From a checkpoint of a small transformer trained on Wikipedia: vocabulary 2605.
Each number is 500 + 40 x the weight over its row's rms, rounded and kept within 0 to 999. Layers, rows and columns count from 0. Numbers have three digits each. The size before them is the row's rms in percent of the matrix's.

# layer 2 MLP gate, 704x256, rms 0.18, rows 623-694, columns 192-255
099:496501514518546442446479495463530439520542471474541500479490518536468527488541511419393532522514469539422521513480444545454436533509425548524481536476416542522538463538454516581511461411436471
103:502477484472561472500526585492498499451557511481509468455468458511541476513542462509429549489463507464501477534470511511478453511476520497522522516464470470506561465516431513536494543531505503
108:482422446492510459434447503480499492447461521490498495565486513530538453507490525495495500509460524538460444481554528421537568501447519489518516449448513478487443500547568549496444525434471591
107:518467420467597482526514537494541505605468489494469459468439516508532508550419550552495459473476475477520487455444513438502510525539472471517489506495533548468479501408531524495481556425497430
104:513506515486466543523585518424496571465493480537431503524479565508413502532504556466520486529530550471436522488483568431550492508460460489538495474569466475440564473553447497557513496501495462
095:476526548507519466573602455547519498508433469546507553533528474520550498500532518553541495534546487472451564429490543511499440485509558519473482489496501425487498579552403545489485481504481494
094:491486467429499423465455517439592526503503503490583564475521532495559498554479482496480405470550460508518452527511502529481542511477498476531531492507446561459556528559530511448505462490485497
103:469507489506475500455557494419514544413570542497586510507536543550411516553480456535518523473551498505479541529475482487471500573502498403505521409479544457509506491553468554481491425559485428
107:487533550470508436498428449561498539412480466463526497518536566493573463459435538516554466470564481444540469492481480512507481375480544603506424487480505457494530522476473485509468461495464516
095:497481422495546528511531512479451469456492465502524527460517506492483499521436452490526510418456508458523472490462533514525589522478488448505503480436453451599528465473397491551406537534517459
104:531523500502551429493505511500517563498542544495503492581500519586530484476527478481515507455567487505511455498507510430505487479425564488495489578520477463491488498440504583470553445538486503
097:545488477526523435519492493487520485526438508527451549508497484499478545536471515541508541566546476450393496515408446487562508593547542458610484507484532486506484440537492524582484510431464515
101:469494502528467545471514457472460525537457485506561465508543540462460495467565536486558479539533533555420512446494550505454458491463453492470483520521492494462487512525448510406501551437450508
094:388441485561525455484527474503496473520456515519509479452460474456506501461534516633422513531509531528506541496453489525551479538524507467497511477513507493463581515518556552481468454497546522
094:541551521581574476561518465549454494472446478455518569507489577512551429564560556497516433462477483464459479484442585497549503520528498495476526477543473484431450470545468485478491479480486562
105:421512505484471558545527480425507485481487524580481467493487522466489531522491520500547563543548501480546513451571449509540531502513515422568486527505424529464468467457609466511530530500556494
098:540515513487524552504515531449474466530497532398496494489479492588512492476404474468481499522488422488550485530518452510383477437538395475510492538475509481581501538518444489451510504521506468
097:462473551487465500472516488456508396489476471527510520487498531538456527440511562465525498556453569522508537594458571524398478432531442500501465514515522485534574502479472490549506460485464507
097:473547477485484451514494537406558526507502556496510478467446522471515476489473498529533565495507474514577467504543519499473580485454540461614493461462497443495441454508514453423504501475497501
105:539571531511520464507431436479414531504497518457544507578474527471463630524487416516534455524492502517485522499553497505552452526514507468476579433528514436526517457506524548487506470537542508
096:504475524477514521527504447434462506501480540514459470533459464512447562500439451542474503537538519482415416444551548484602462538513515489549530471483481485472522498502526480507490421451533519
100:454565532481477545503596540455448428506484535493422464546470573521474524430511483524490578465477507447532563534515559528557486428503536527468462493418565462556470504520507475517434475490445453
101:452517520449590443547519522470501507503453479505456513471507499487486570439511553543417477504419412479533525532469522497525439517531531578517493436441575461525496458505449580484465496480478461
092:528543616511565487537495455488388476512520459455524536477438475518446524466508556487509526499473508469471506469577431539480495503573474510522468453564503462512523535550497554521477501453438494
094:513462448541547523494559556456496494451563535493476520473427412498568526545475538477456519505478503540583450538513448446457509512476485488507475463574542481466536501509456536531514564536514486
103:459483526534548510442528436476483489540465423506512487384441464476514452563525518478505528473519507543507552478568468518536453548481480511546443512511468532547552470449456437460472506510466444
094:554484585562499551484474523572447501553402460450503496476499535487539469522505388573489568492491516465489528493543486497533481552460417583575469505480493523524445471477498528527428465529542593
112:519398536518516494527483534461565550493514469488514481519463531438480529477477557491493505501496439518482528564471516531516514556540472495517450539556495510533476493449498498551558508561446459
097:552436467475498494524445520486524422509494509434443473451507491378517396559471478488504513447533552498488466561501477490496438525453477492476519472573568490410456472469483606510518474599513491
093:549487600500490460441521435528525416508408539495463506485560461523549487501567499407476443500556468490506513401480466513490483496482549483481552497530489387530479487558482531497480530485520535
105:587527553534530456422551491537426511550488479522530485511476561482527438457504477494438442494528509441476443503458526465491504540465515439538449475511483475509517470485502516524483568503508631
102:483418505486607515549498517535540592446494476508602457443535459483506561532436408474511464460510530556542474430490562528455544504455474534559539410563423487432455439423496542502535521500550395
104:525506525529508545481499433453447503528519578520441460556473504487518434547486539406471527527394561463529552467541467449526459562439475500381452446507472456434503496468510562505523480484516549
092:527464487481462504570503567396538479542451493411491494520539511507487465514504569446556466498507546476480494472451542516486533485463498486524506566509517488561405488479527510465537558489485526
109:513441472478482551523471493528431534515469460540484534469489487465517490637483491541590448538481495507543533522520538515447539479463515465443519518551514511422505536520455532462448463554485486
115:366499533528552518503467467434521478456494520487420518548443463458609483514493535524496479510497548519543491563462513527487527437480528517465486516573484481512525505498497517457550522502469502
111:528488436474479551508586494480457449465515450448562469483439466510560446509613528538492471557455505470541534576446474495582520515483535469537535532443525430497432528503513467524502506568450449
105:430490394564505531513494576449452552497490541487502455528509565528523510450460487519598491479466510502476487507457553484536497625477477541492528497472493541516502477464441479502455511538614468
101:489534490483468458511458534501515529553533558549476528489492480584509464531474517510483523528512497508505465507495437482511495575544513509511445471537534470519533509521410570477537481527478489
102:555527543492448523478526531502431502438532508413508544478485530539511531544507423557496490513532463478468509442501506501547464572482485518465512575499528461500483543499485516513501519440501506
100:455512472537532469470524532447456485482516519491552495475513504465473514478427404471476495485516506516548431426459523446449535533503484486472505524518441568496509437565456463478422473521483436
105:473522422504510450493511485444470564443500542492508481531449511470519496498475444512517554449444443504537443505439512465421543482543562513481513457500525484514518441533511501520490539516505484
101:570491545554525547479561512498450533453486587507541476509513517527530557510497527479524490528485563490537445486522457589515481487471480508524474503463542504424418503488509545542490551477553560
110:552496446502529406521540561400492514545512508486468424475488549456570438482461469460497524451507519539577438466443496505492564561452506483467513434578539483528498438510464517486493551549510425
103:518502541496507497509456538613442464519518546496494497451518524465523518484489388534528524546472490466523465462507481492467447432467493515421501481512498508510445437458496539498504561525513568
106:500494499526509523562512517526525526523534459497450537553519463492542522487536522534595442422506541449442513519470472484508503473485534544463546436513447495497596473466459445525552531599509452
084:493548524461509441526538455450527442454484442480492535563463442480513601426516498518529538409467496527466499509568495578512483492524557425441487507431503469434487492523559484486471492461452428
101:539465511487376508453477479472500472568499510533502515518523503507502551500502497547478512442550503556535462507579582496528510463473501555476429515494500478549490572520494511549565466528483493
128:501506508458516541527561393499525545456436371489444473487528481498507492498504488501530507547563490468471485479456462521532488472469585503457520529442519496448487559569474518476497512478524500
096:440460515468552518477506537518502454440517521504433484488468493477543460502458460527529500519428553447409495498533497485504517523530510548491544537524507488570528587511459565483481569510463503
102:529489581510524462497537464520507450552501489475508484511485508514576559477545529502488523432510455456500504512527474528456503539478503573480499537487536556442423608491509415526492568523438485
095:530478584484544477484467534465522539511521563553480501469469548484497491458538538591505452456484458463482499525482504502520516495448488505481449452525523557429469543442525502513512430501547562
099:588494515517485534503490431473453482447494484485477508501556516501509498489517481501515562532494574513495505493423449480535475471460448541463414457451475534491508519533476495560450456542489460
103:429523492534525508501559440502490480464506504505509516489500490513513527495482517451493464477474550498533525648487443550514474530566436515510470588535503489478457435424575457535501547517515501
097:499442511522464456432427465495470501419468474468443562526484483482525517569486519498568450456465448438425469443445593492460438541428521513470505484530470490477486487523497508432568489539531493
095:508566514501471485506502505398526534563503473469464513519410532522475466509454483504526519449529543495512470503434468549567478525489486476473520452468536508434552455485424531542509454502446514
100:523507506464473463490493485498513518489530522411518523408483528534487470528552465486487535575568507541518515458489464490479538486497491514507471521491499431499504446475525507480476472479502556
096:537509522522501478446509548522515502448486512492483532499535504531558481467513455456512463517442522604532481422476486550486529545519454465565505517510457562496492504488496510558468506495483554
099:500536547537532479573485473448573531473443428500536477514485488526458493424499469599422396468459496512425490514504561538463501536521562526580478539464518494474462517618473472532508449501449458
100:552536534455564436485573446408554504501525468499492512497480526501531528484502526585504468362537471510516424419382527470555491609491473471407492498453453500472485507466488445512496483533530497
088:469592444493532503504616573505509442524481479437502540451505464473484456547536558487523563502516510555551460483595529482489458528428466495460516470474497474514521486524518547471418523521473461
092:497569442479494450459507556521482530471503562542470488508437499535447493506526571476528581477519478483494500502548582476555458489476488492467592439460474485504544469512468552489494527494557575
094:573482453524558523472474457535492528543467495478579502514520436465472457484508552541469459517477530460452488460502514493527508500570481480511552482483468507498552509549479429460493548562526505
091:490480498512529483475467511516482487578491500506537440524445506428484552529516495531504525542443509514558481432431517526384508525468500518486543481454488486577442528514462490429420491505470427
095:531542546513485515543539456560524514509468462497499526487462451525532488488524449447502514535531384389540481515471496563458487466498471517522511528528455474470512498504551452518435537512487569
089:467510453476422533594496489594512492516472492449498489502527566512483505487446515489434449533497582495523448434512491466394477471527459465510482574450486518497490487541520470553492479520567536
107:454521499487533501486505503499462505461497472483526506467521453500529452537516499508465508557452500538485469490431451525487529526507558522508531502510463582509551543510496542535513463584632509
117:398543496512507479538424495441502497437522471483577474534498497521431509522419520532486462521501575583520417524545562470523532426525486513576517397529449508456548491481504509461473429473459460
100:527486502511505505439493522521441527512493532478503511533514516543538469514521519478482503529447516432512421470534505468597563507448450457500508470453536496451472502489542470464439374452574519
114:465453560520472503471491388436550457500478453475487453485518499471479491411514648504493500577525530517478546503525539502507493493527466552415449529543444535450514488477505509482511499539461446
111:492478535457532510461524458476426492541551499585491503554472515395495481426464522438538504536469538445468482488537441519527483512439467526447532481546496539469426516502480492512499484511478469
099:469485461525499489582477521553488514541516520531510518531514571522485541553485523479449433499450491532465525444542548516479563537570493485525463499519483482528547553485490479528501530581502454
# layer 2 MLP up, 704x256, rms 0.181, rows 623-693, columns 192-255
105:542512439525559530611500477520553545471448503486506498501545465455596468473520536521502481514500480492383567507490566513510467474469491429537535523534489524528503458497479447538524476548527463
108:522558451458518519561485451460438501569452479479546421509550534519447524539490498473528496457521495571576488523485496576507568515475425489512468472542543541437464480483437541441514441451531472
104:442506503503473495526490535456490431497498497604496488488477550561447497495505512498534501417412492572533501509464511454556473515562519513450500456532464539434438471506540617527467537458509450
107:473517578585470569502505496522577503527503518480432522547487444473501490477524464521476464520502479530440498477473501510503515568479524489510469545477468464464513543509523440486506449505561514
103:555490484511471519437533489488496517503532465523444527429527541449507443555597599544431515524491465518505482497512475548548510552444486590449478492509544546444516525511580515445514575571484469
093:500542463574506449499547468496507503535487543528475544548582468515470521510498441512528527577555509528422523445503528548478502464494576471455530505511498445515496537526460578544464549495569515
099:520539441463468450546566513436527533554438428473462532473493491518474428486486474489476539514478478524569499509502502455469546525496570545487612440550512524556602479508430477479477487554522499
099:496490578513566453513503488452484501502453488461482556443498497510497514479452478500510547528498569520521479526570472538523551535459533467478503458468502549510494435527506484458495496501497509
103:491478516483490536449460531530518426529536567535459479525483442483463489519550501413473392466456507500411569439550500376481495511521428533417542531525523478536445515495526503428518543496544488
093:460472420474531419502485438545528525518547494484531532490518553472519540482477487499475542514517521399504474441533586510427517462487522467554502508470427571485488508515529483391539551467551560
105:476577538524512563594461574535475509448500510523476439608518451537517509463536463487574602575481501560494547529463498524514510506431458524503480495521454482520534496482515456481586482532481481
099:512521513509554499500512473530526482466456585509530505463496495496476458442473503456575548539516453499502442542495459471532541560511471452507435540516486434472475473459485503606505460488471498
101:470516573531491495449512511483486435504429491513562508465526528512527506469551509565456433547550464480444526446431550606513463532541525509532467552518492563544456520516462509489507515574500509
096:538503475525508557452518530560484550487409445449460522526546503577522483543491455493491607458567444495456551421506474540537477498543538559483514454529491528567417450556407436509469482498452523
092:470526520523535497560555507496485489529504443448471537459524472490475400546524526511534463507487484513458469512467536501555512477520431529494571505569459458450467437526430497507485458529479536
097:517531482520562466509465502452524532531491481439447541490460512532451395486500493482520502504449446572466484519513599525489498511531460533435477474472586499527521519503457529477448477490521465
095:519482491473509530558478463509460474438489446498486588501478488495524564574514491478482501521559511439495539533489546505462500474503527438539540546509504493507514500516524352518541444513488522
103:523536467527466485506463507499468521508464445428543567521449450576482475489492481487531541431508569427450519443532533470494468451474385496465477518552378502470442508533469438523541469468548511
095:527426522511545520490516450555463480440503471492480561516515467523459503511572504465451455503479501515402510487419512544527436506556480522404491546539516530497568517466484553532504504521553527
102:519576471543485533519504510574458481529456518439509543546445491491497469442514495464507427415529452551519484439439479486586410514524497452516486494495444508388510600511513537477429512454576501
090:547418451464515578481523510510468460475533508476578564504477527525461449474491485554511521511518466487467449455547431527544494479557608472531444459490533439459501466505548440508478433513502440
094:464516509453528529571542509512469549544573559483528480552547507510545561535470481512541561483551544551426539499520499517457564550469454476530445535511414552508497477535442536523474485467536483
097:575538439479503555483486508520526517574463520528515489490507574530491469525422508489525520498517482487393540536610519520551495550453487434542534498480457570504485483537525478510535459521517477
089:487472407551513469508505586529573513469440534549529468483493543484548509534468456465504563416491519505519403518438577485452482488488487489505463584511508579515485418480417491456522500509489553
091:523436528489487465509511491520518501470501492534507483562545548474560467556505470469524554542372504501517522515479534467424541528534468555517429427488508517518480494510405501561499509529481528
099:560399383455436498420524503545459512569531528523507501489557472432457591499483481472483543506532456505471434476455504507531451572480517511473507501502560535511429493510506517509514470562572519
110:506517486523499587507509535527520503525516467491474522580522517475520551541463415502509593524533499505463502503544463522551523505506479517521440524506483445489428519496512483505442525528458521
110:477462492479450535512562467491543482546484459511465543537508467461456523561518521498447441472527406457459518546507547512554473551510462505533506439461454504517514506467534439575542501514519498
097:465490429515556502511455473515497497505529520534544519527524564464587508481494517597503536509569519476473564505468530479418463488516466511483511470514464530436520534541471481542534564533550483
091:516542516488407477415534502528541470579550451493463484477512504447458441443512524476461497504497449501456535414426466494483480504458503472467449515477517468586507518547524470502490516492540504
108:504518505450511541437579572538442494532436429467502488461552529471514549501564474485518521510572503532534463495473454445554473549551525462531524527482558451512474425462505492510494481467511452
103:484513500475572485554512479406499543484517472456533518471489497590458457416451525468494460553515555508548443454494504519514510511471528512469446494527435494507427482499537485505483473482627460
108:529461443457482479494539428499511465417496460464494522447419535541529558422504354521549539506529449467606507512440436469461551479585550585497545577488551465492524542506480441504517502518452506
091:552456433517425511546512494521479461448537520509551515496428514556491454500479500493509529489453533531505435480506484480425455529506491477503527444486517531533584536500489501555439510508437557
106:492482488467523499514514541519422498487498515494458528489459454498448493568484465494448543569515502478528532508505471460490503537526499488465465520547504510454390457553504517509494431560511517
116:410467510526534512510499544485535502431513444499450509563485475401594505559485415542533531450510548504565586553503500446488530467514574515438533499550509513558488539505487554508525491485523519
105:531561425526447504494493528528557551399451537550397482544576517539513534521504449460504498528478577557487491521529436501488465487503451548498463509491517527479495531480482484552449482492488496
103:468555558520504440509518436506504567513497475541526502421467505544454470539500481513471537522508480437513542450502493515454539403484582455552497450466500515539552438526547471489530439549424525
103:457512457486484508498416527490509560538504542473480481526544456537486492493465512618494501523486438568535461482526484525589453490494611514500516473520542478511479539511499436419495466497553511
100:538469473458529509472492510553502424483453496548491518481555576484497567463461542448544580488505470486508552488542451478539526494535457493548514438502475490490488400432468542525479545493502512
098:502509446514567445506466451462426431478510511471540512562467538451495486445468405468500447474455536498495576424426482463519492532572473442496497534522409518515510468493462518467519521556504476
097:523492411494438474497522494459524581466496510477528427509470502526510505494450406505507572467472469573548489496458552476462481471535556511457484462502486513555467451523449520536465503484508467
109:487517518483502528458484432474488446541377457477455526469511523532477466441496582450523465518569456544531465477456504522470559491525491554468525501541535570542466482497499540469523456447537432
106:472518541473588505468536501447633521499476457539486507510527530560504531475495557458454454464503485510543468543546471500453503569476510476435506527558475550501495405495461480481441480406492487
104:495543564603492471475441475534491543389529526454484453477503508516528407524500495494522516479477445454444537490482474501443473517528411499518543496457471502510409442469495527422535464471458535
099:468496530531531545546528472536569501468478453513514573528527483525517499465517495521554445474531513531447501491470515442582460456469484552445542443502495499488506466459505516483562484584507388
086:567498503541498522467523510465543470486456430481458497453531421503459479460493514497427487484545512496472568451516525552487541493401522591391534595504484505520538479508483440478429480523516536
103:526508529497510528522543470571523492573445512490494508530554547531470488472494523490539478499483572465535529485501568535544484546453529497554536443504429508583490520474601513521546488499485493
116:506461499461498550483536419528535564541489402477359545500551420479511476462532485550483508558554452523515481484505454555478509435404470574515493522439473454446540546530516457546502478507554484
099:520436479471483434483455502563517485541452484469496576539533518523528464498444486491507449491535496536480438520502417512507465516576495505500540494467520484435501453493474481471470479559457527
105:578603538500519503449471440517528514534507438512478530532465545510469452543487538507514414522415431508455480517502513514528449537517385442475553442493502486530498472547434504514484387510529510
096:365539441510506553542507471529523548520570540542542447495527556504508507495466502494482586563466504497523564496473495486486509477483521459501463572555524486550503439582474428519496540446493422
105:500561531494462501486519502532557471454489508576463469480505471432502514536503551504464491544503532477485552508492591535519512510406477525505438627514508441515529476586522468486459544526455540
097:573542553494450510485434566414472461510530507424530494521497466512486535491519544492420563468430418426534470489502517466518508543516523539450580503478477535529553483527448569498488530499465569
099:478429529465553520583475457486501492441488457509509439477469511532503466540477514504503501499469570558539512523517462508425520474532511527434528484502501483440487534538517486567451477464542524
094:532502513487547475516472537544504515483561487514535536546535476449473495520527466511479519555479549464461531550499475508482475482569508406502480546539484480509454460484541472462523570440494491
102:481482486551488480518442541511460561521509467528472455475478444489484554500566454455524520531498572534589484603459424561525477459470528488476485529483520389532488540492425511529548572455520480
099:441524464511496415496582524539542510433469509532466493479542515532527440575477522521505488518483540546519488470453476542574586468498475507521549475473549432542499513554524472510469546497408550
096:472500566450579458505487494490464516461486557568507472545498490582501560508455491483499475521548490523522478492460515546474493489425494494516475558523486484519513490486417548496485472437513540
095:516492478530474525518495531534473455499522564494476528505552485565525471480454472522552515458438521476395543449600559484500521451553506497574503484433484532443408460499541496552470451512459495
093:456571464524481574554465510484485490514531440540510511553563495509539495593570488493447519463533485521533458446520507518435530397493489541552500491395500439530498537544555498503521506428511484
094:488447489452557454485519555457479465526419491512464504483506525513436507510528527542510496505524447427461501538530495502499497520483505538546571507454536468517525457501402528490459418407476476
096:465527490532518415502519501451562499411491479484389471487538527505553466511509522443530461462534531546482485448521501444383452479522504500498513481532475487528498466547534525555526447405516497
094:417528533520461501425511478474521504484475464456478502544501432426433558525547512546494499534532462529550444422521548471425485527501411409504564513476536516456492499510454527446506481486491405
097:536512506511499464551600415622486555510524493517488464525447514543502445554557428555496460521562454429459499494483415504477518443508514514512561510466467489557524524535521497527471487523443499
090:529491528456444556477430517449466430558502542501436554532423524531436457501489494518481545565512557520475530510546420485555482487391445521429509453509522512474488511398502539544548495497527593
100:574528444511474505467534487514582478573502522512510495521521525480479510450467472474512501485571497526512553464548536411560475481519437433474484501538551491549461474482487505476489553443437525
110:438500478495454530472445432467468533504523499523536495539485508484467521514439500526463469457498536540522500539536586497482499485551494506477468470442404479421497484476517484446537508462474478
101:550552585547490457516436486618534497419600504493450483564566476540438532470518457483468518511504553449525501442442474489464474487529488470628488479509499543487511501565554531507450564408475467
101:465478532499448480526519405463568500545462462466550502417449397469538515428536599501474451527439499508399517507518475448466456523527524529447488578465468563471489537458599502514545528516515494
109:562461524511489511576464396506481458454501506514476466513488498484480537550515538491561506511529468494562599535500560463426514444491469504461503565524575550518535567482585463482510459551525476
# layer 2 MLP down (transposed), 704x256, rms 0.167, rows 623-693, columns 192-255
102:490529507488522544553529527470477501464450523506515437511471536512579529498467499552477490487437505505521553552493521537523497406539499501495504543515482568486449536505477504495506507512524517
097:495541503528522458520500444458386522517436481482526416535489470500494463539566444562551509460451417530495470478513533477446511543493523512476545505450461560462549454619437468485470511507524440
106:503481489509548441523429590556472550486525518463515530500494516477459482520559528494522499528540543435432459550507527482554502564514497478487526506493557447522485484525561506549465503451472554
107:531490521554532492485520532510520458580426494548469410400461494466538498548471509477498407503536450487495453513496514464533504496522444560454489530555480477486436463429538512493537508566511554
097:505467491512447452406510489555534481481508488571532485462427487535455462538508554486544550469518475494508458526493459599480485505462494477493482437528512440480550530446497509496549513586564472
098:508497440508585485538570442484437454492498472538540502520540485599471492474511426512470461515503539471441499485513515477516549450532515515442452533483503434515468503494409574518487487530577485
094:465512465577517423538503503496413596562500496452452499549460516522482501517501497519446479467496510532520454432489541457491521480482482502487479484480507437505524448586446503533440497558500569
102:501501546505492432535458475540492448476528522481503566514572521461491559547420528539469537506523498493563558513492493545574460527414460504532480550500518565504543496447493496464488509465507479
108:491507500504452455536528584488579497524516512457479483516494488525453511535481500479595497489483443508538507516459440503491434484467516493504509492530536489426538484467493534505542515583461507
097:399571431450511511480528439507472453499588499487587514534529490537510494522484552428496530409523571494512490450556516489534576494555527523500499470454376574470525503472478480478549540426515520
106:395515565515493530526446559479501463542505471470527483455491422522512454412558461518524567616433490498542509540512499561542464427551466497460457512534495530522540496497482488535470483444513388
093:530454528428525453553527466491484409524507488488542463468447481526515463466534473498497546492435533487541463532563537513524485459515466506486502467555497471526489484557545447449532496500490520
105:460544484433467501551485499541505566543494518450555490542554512473467516497517445511499489573464544530502467531552540454504458501543547450472470496604452523459498465573503455570462518507523492
097:563479527520489595510490494500463547509392516465432528485506510511513495432524546461475509471504510516508521509483508419495468507490552492504492534481466493503416465478473519458487536520385521
100:456532551498549525522563515472448461504532500487472491482497499486537453503524449508512497523547479497480485527469552482512546486561472516474550445555501476438417485564487522471523522502494502
089:473480556473509549510423502476539516519468525539509539481468510504519563504524502576547519507536571494493537527489503469524515522478527453460487552550482449471514549418529483544500510511524492
096:483526483582492486450485501550542477465531489497503549528570462439518546535536498513444443478536502404479571548482464548501529523518457465470459562523430500540577478607572587518495423455530479
105:508514428552481512476447460475466488504537433415488566534507518484534500429523491495527483477493541448448506443528556471480492506462442478557547560473407490508569506555513478537487499440481508
088:500464484477474557511459561509489509502457516526523548475464478502495546484484585479563533450513500499514475518468504457503484529449491470525446489552507472408484486458500513525547471503505510
103:505528515450499486531414509545486482556542490553523486515534528515412549466447464497548448530422492506451493467566478570533479546567409521476522442482467440520496460581531534522560517530517541
090:471529520497512494542519425521489423532520387504534452523502536491508509443577566524543527540425499499533519501530477506483562495545486503467536481520497499544479484549443523514561543509528564
096:467455571478448503505554477474523502499496517466516566524536555408458514456560543504534513495488537477497511562492533450501486475539538467525446486472507479439443425553504491490464493485406527
103:460472513534423523432528498476491464407513522472470454554524506456569517504557542455559451463521452525497485487483479524494596522482459559470478521512455489508472562425553513494490493523419492
094:510546452447499522485482507514533476466449535512543490485527526512516432478478508463541520423463505503578438536478576484457425492451541455439499552482492480417548422530480511561480537532470520
096:525496471462541511489503505498476540481490493514414554545580544487515483539513482492486518528462493534465530551480461507472595510433488492494402499470479506547500536375461532525518584509496534
100:534532470481473543557508528482512497474458534501502536518556518472405506464483465536524520481499498434462443454505528490463450446489497507572556553524511493489470434547541561467479425526480544
105:496521531473572494534547517500515502457520421540508486537467494420483550604499463466539608501519466492516484497560465538522457485455454481488466553479545441550454457427533523447472517527453459
115:468521532524487513580530546509572475537543432481457505438513520522467527580454491459465459550471443548525532523487575478544471551471483484532516479545546604582489509353471527495511507527528497
098:508480585490515565476462500470539518524543496434443454441513527442528488497472441498476562499463503493553481528514459512511476507534476564513460456513477512550468539484556503489545522498517448
084:525450436539459497511522453507485544532576474440503467455535494526537476494547525444467545513460428455494487448467464486488586480484512476508533569468550526568470505492496458519503592504526539
105:434519467450469532486547541537508477554529435453506488472556498486519493489505469495574541577452484565533529534507516484495559517551497507452475479558578428524452562510497509489478544481551466
105:486476461451457430492565492496427428434518505407453523506489547532549510467499548476508495532496520387520452543537555498581480451520471481550435555531532537559532489608472447505453475516486521
105:442396458483454504520488506465570446453420471446401491509439481535563547475505454569508511447516529490544483500475578566519524496542481523459569564517516520528489476479523461497453477525469482
096:550446442487479489541511583412542507525456449534491543595529492516513492533504559426562490483518485533456490486462533456476562516543494506425524538474456512505464437428532488437503596454537512
098:466552516464483564475488492525454529451479426530511515502525524487480498534425452516501479516518561435556482550463485527426611485524475495425515461494540541483504571391530519455444473505453538
101:599486515525484426535465513509523464555502532492512455542513545533482465510523487464525573474509496545460534473511443509519526557513472454502489546496467474556461518616505434539483530450522506
107:525534477569493484468499489472473497444524480574502461516525481453561548568530503460528503541568497513428477556497424543495521509534495540506488498520514423485482522541478545449530547548528493
097:509526465441517480507545499476528489463456536476481502434451455476407552504553496487480511517568467491479498453560452460469508487494530428596462558497456474493484456512537469491482422486438501
099:490500459486537490547514550494397476554459482373456464551599484528485581537468537536547515462520497540494486522550467491534486505448533554482521545391461540539454539472506513504509528571518544
103:535449507501496516501525506533481572573547490468464508501511562470507526521529526500522525499478553508465538568483471507486512581555515492477455461517431513519435453601513550470513511471467532
092:522494403468493500489491415503488483490514451425548512461499565503510510504552478474537536496468570489464577498525499471493501477550466504498495563470469512553406496534458530520521530469485486
087:497483517511526499502570470568492462507528508510538532516525517497488461551521501444547498538492521491449488531552541567554530468472463443538488518453540531527479533485508471494473527464456479
106:495455515459511532483471516483435493420462506509510473477522473502461424443444530484455464490505451488463481523491542424535552515509517501558534480497494538563504447413468425513591492481559534
111:419504559514509472521522467542555477480592413534497548509467410497541569541591490519518461542494525552518492541487497540533491516537496492507508522502419515520559552507496539485503486488477475
104:510532539527456490425484449390508509531476507635482454497475475470510492557466533513410492496558497504497501488481492455539528569499505507477520554432461487515499508498534515533520456440527581
104:487446453490497425541518510531496507482521534458472540591525524537527518541518493521511533491504496533479574479522537509565498537530520538446541521527502526568497465509527518501558520560541408
085:535499501536497511521498511536495475512527491517539500450541479535500462499531435470461491519463502481432474520510472596513575499465469557449549549484479493550543520464449447476489495481463498
106:539566478542501503504520440578476493468493514429522515525514515468488491502485490460512465497464516461502551511445517534518463576499459451563547475508440494540496553515537519413531527483475484
115:547504504523486555492498550525448561495459473436517478526552476494557450531490466481528561557468549463474557525537469505483530490529553446465475643510474524476515501541486568547458461472504512
102:446466511445438501499554530457471511437495516531488451474456564508631520533565439459453500562470555459459464471497517562501559539541486445457558523502519508497502525442473528479483480501431516
107:472475553472485500451476421490499492464492449534457483461459550555501462459591492541449452441506513521555502452522466428492452516532564509483577550603550482559497470513512584464493540489489532
096:506437500514515518453584499545547495507506532498528466529526570397505458501408488533492568465485483439468449466509522485490481435463515524617508526539515491485462535548516456550523498454513557
100:548580458503454488488443480562505450492485542515478525512486435498461556507535526514515530521489581479473551507433498491459553560501408484535493557451478437513463533559508432489503524511463485
096:530529515553562500563525435458475474516478523503496504464504534492486521472540477508491454418510535509467496487520481388528463550524469515578507516488509472427452463412522464419568588512484526
103:590462467501470546491411502462501521538476549412458461437456501516525499514536460499461426529489438496406492460455499504551546551522490525466516479504456492476494452520461506446481551542499525
097:558617526471422426527510552514471508552532446545489548477524546411557602531506532527444475474508499474440512529494489545529467541543503490592535454461477538455535507523556492441510503468470547
103:521498453559520502450492525486569430500522496539498505477572454499501527462455446371519441410537598532568538522494481485452533504570506482520520552520557429432514498527535506545462504453484541
100:435457469491558418505467487563485525473512492584497484513508401426536493467458513484525474522492498617548530498547427499515539481445511515483472510485477554530455505515510496484500515502449519
100:528465539554456492485527514478488465522474620532507482479479495556506509524426472513521555538513514434524509463506524512503445474487542508540514499577451506545499466427450520455514564496551568
105:465460414523442411543482501558440529514511507500540484444488471541511470497432514448552529519446579495450557512587514538431529466490487496544451555519496564462473486560513511560504471499507480
094:439485482544522583540517491512560420486522423463518461527556474590497503485527445503460540445543493546540491441549509490489569428547470538483538511426490408507503443508513488507495527424535497
092:554519492524505460476427453485495418539542519525560514524516511523493499577491467498504452497485523466525472524459500451477452495442432494518518546519503595438459468496535497437525461497472510
098:446507511495491498537567484448500475431503437525452548449542518511493462432477454474564439507489447470473544492482472487404492510542529540597467549501453508426530526511501557573490495498421444
096:463520513515497487454469527527544497494465433499441465519517453506488531510499532539471506542476489566519490437534459520459536544559442405461531516457513508589434521550522480464452479509547493
094:513508509488492480477526487592468503549489480496528510541500509585531496453562459533510511512526456423514561525418473477516548479504480475459520492544470543563605510520573556495463516502479498
095:464518446506483493512481541453538471448506522483493485504479490399527478496458386497468539566423496508491477534514530481549455447485519502491532501486508529506544543498505491536477529475496471
096:454500497508520474508529502475553503495544507515475525511497493447467508527487558502541492455554519466474489493511506451443417486452584520556464426521543462478566495433473449504507458439419523
092:513497489559452470500450518557490475545548495541451536497594472470434514484480511492527528496447529490491510534476552528526566473518494480470538504515538497532532448474537511560445496436531520
106:521552558491524501528446583535515513431539518519505481543521452510479497509476511483525528500489541574514497444526513489550449498556508374515480480537455532412462493459526453503487531412521448
092:431535531514529498549549562478529493496513477553556496417532548513544508472542496536513507489415488512488547558427547514525573498568461477393474516504495564472472502417548468494468513503492510
106:500481476427510525452512495490524528484454538524522507460535528542485539555499428473464478475503495503547438487522564531475464432520543429546530479489464492470473485464468514501598522508510528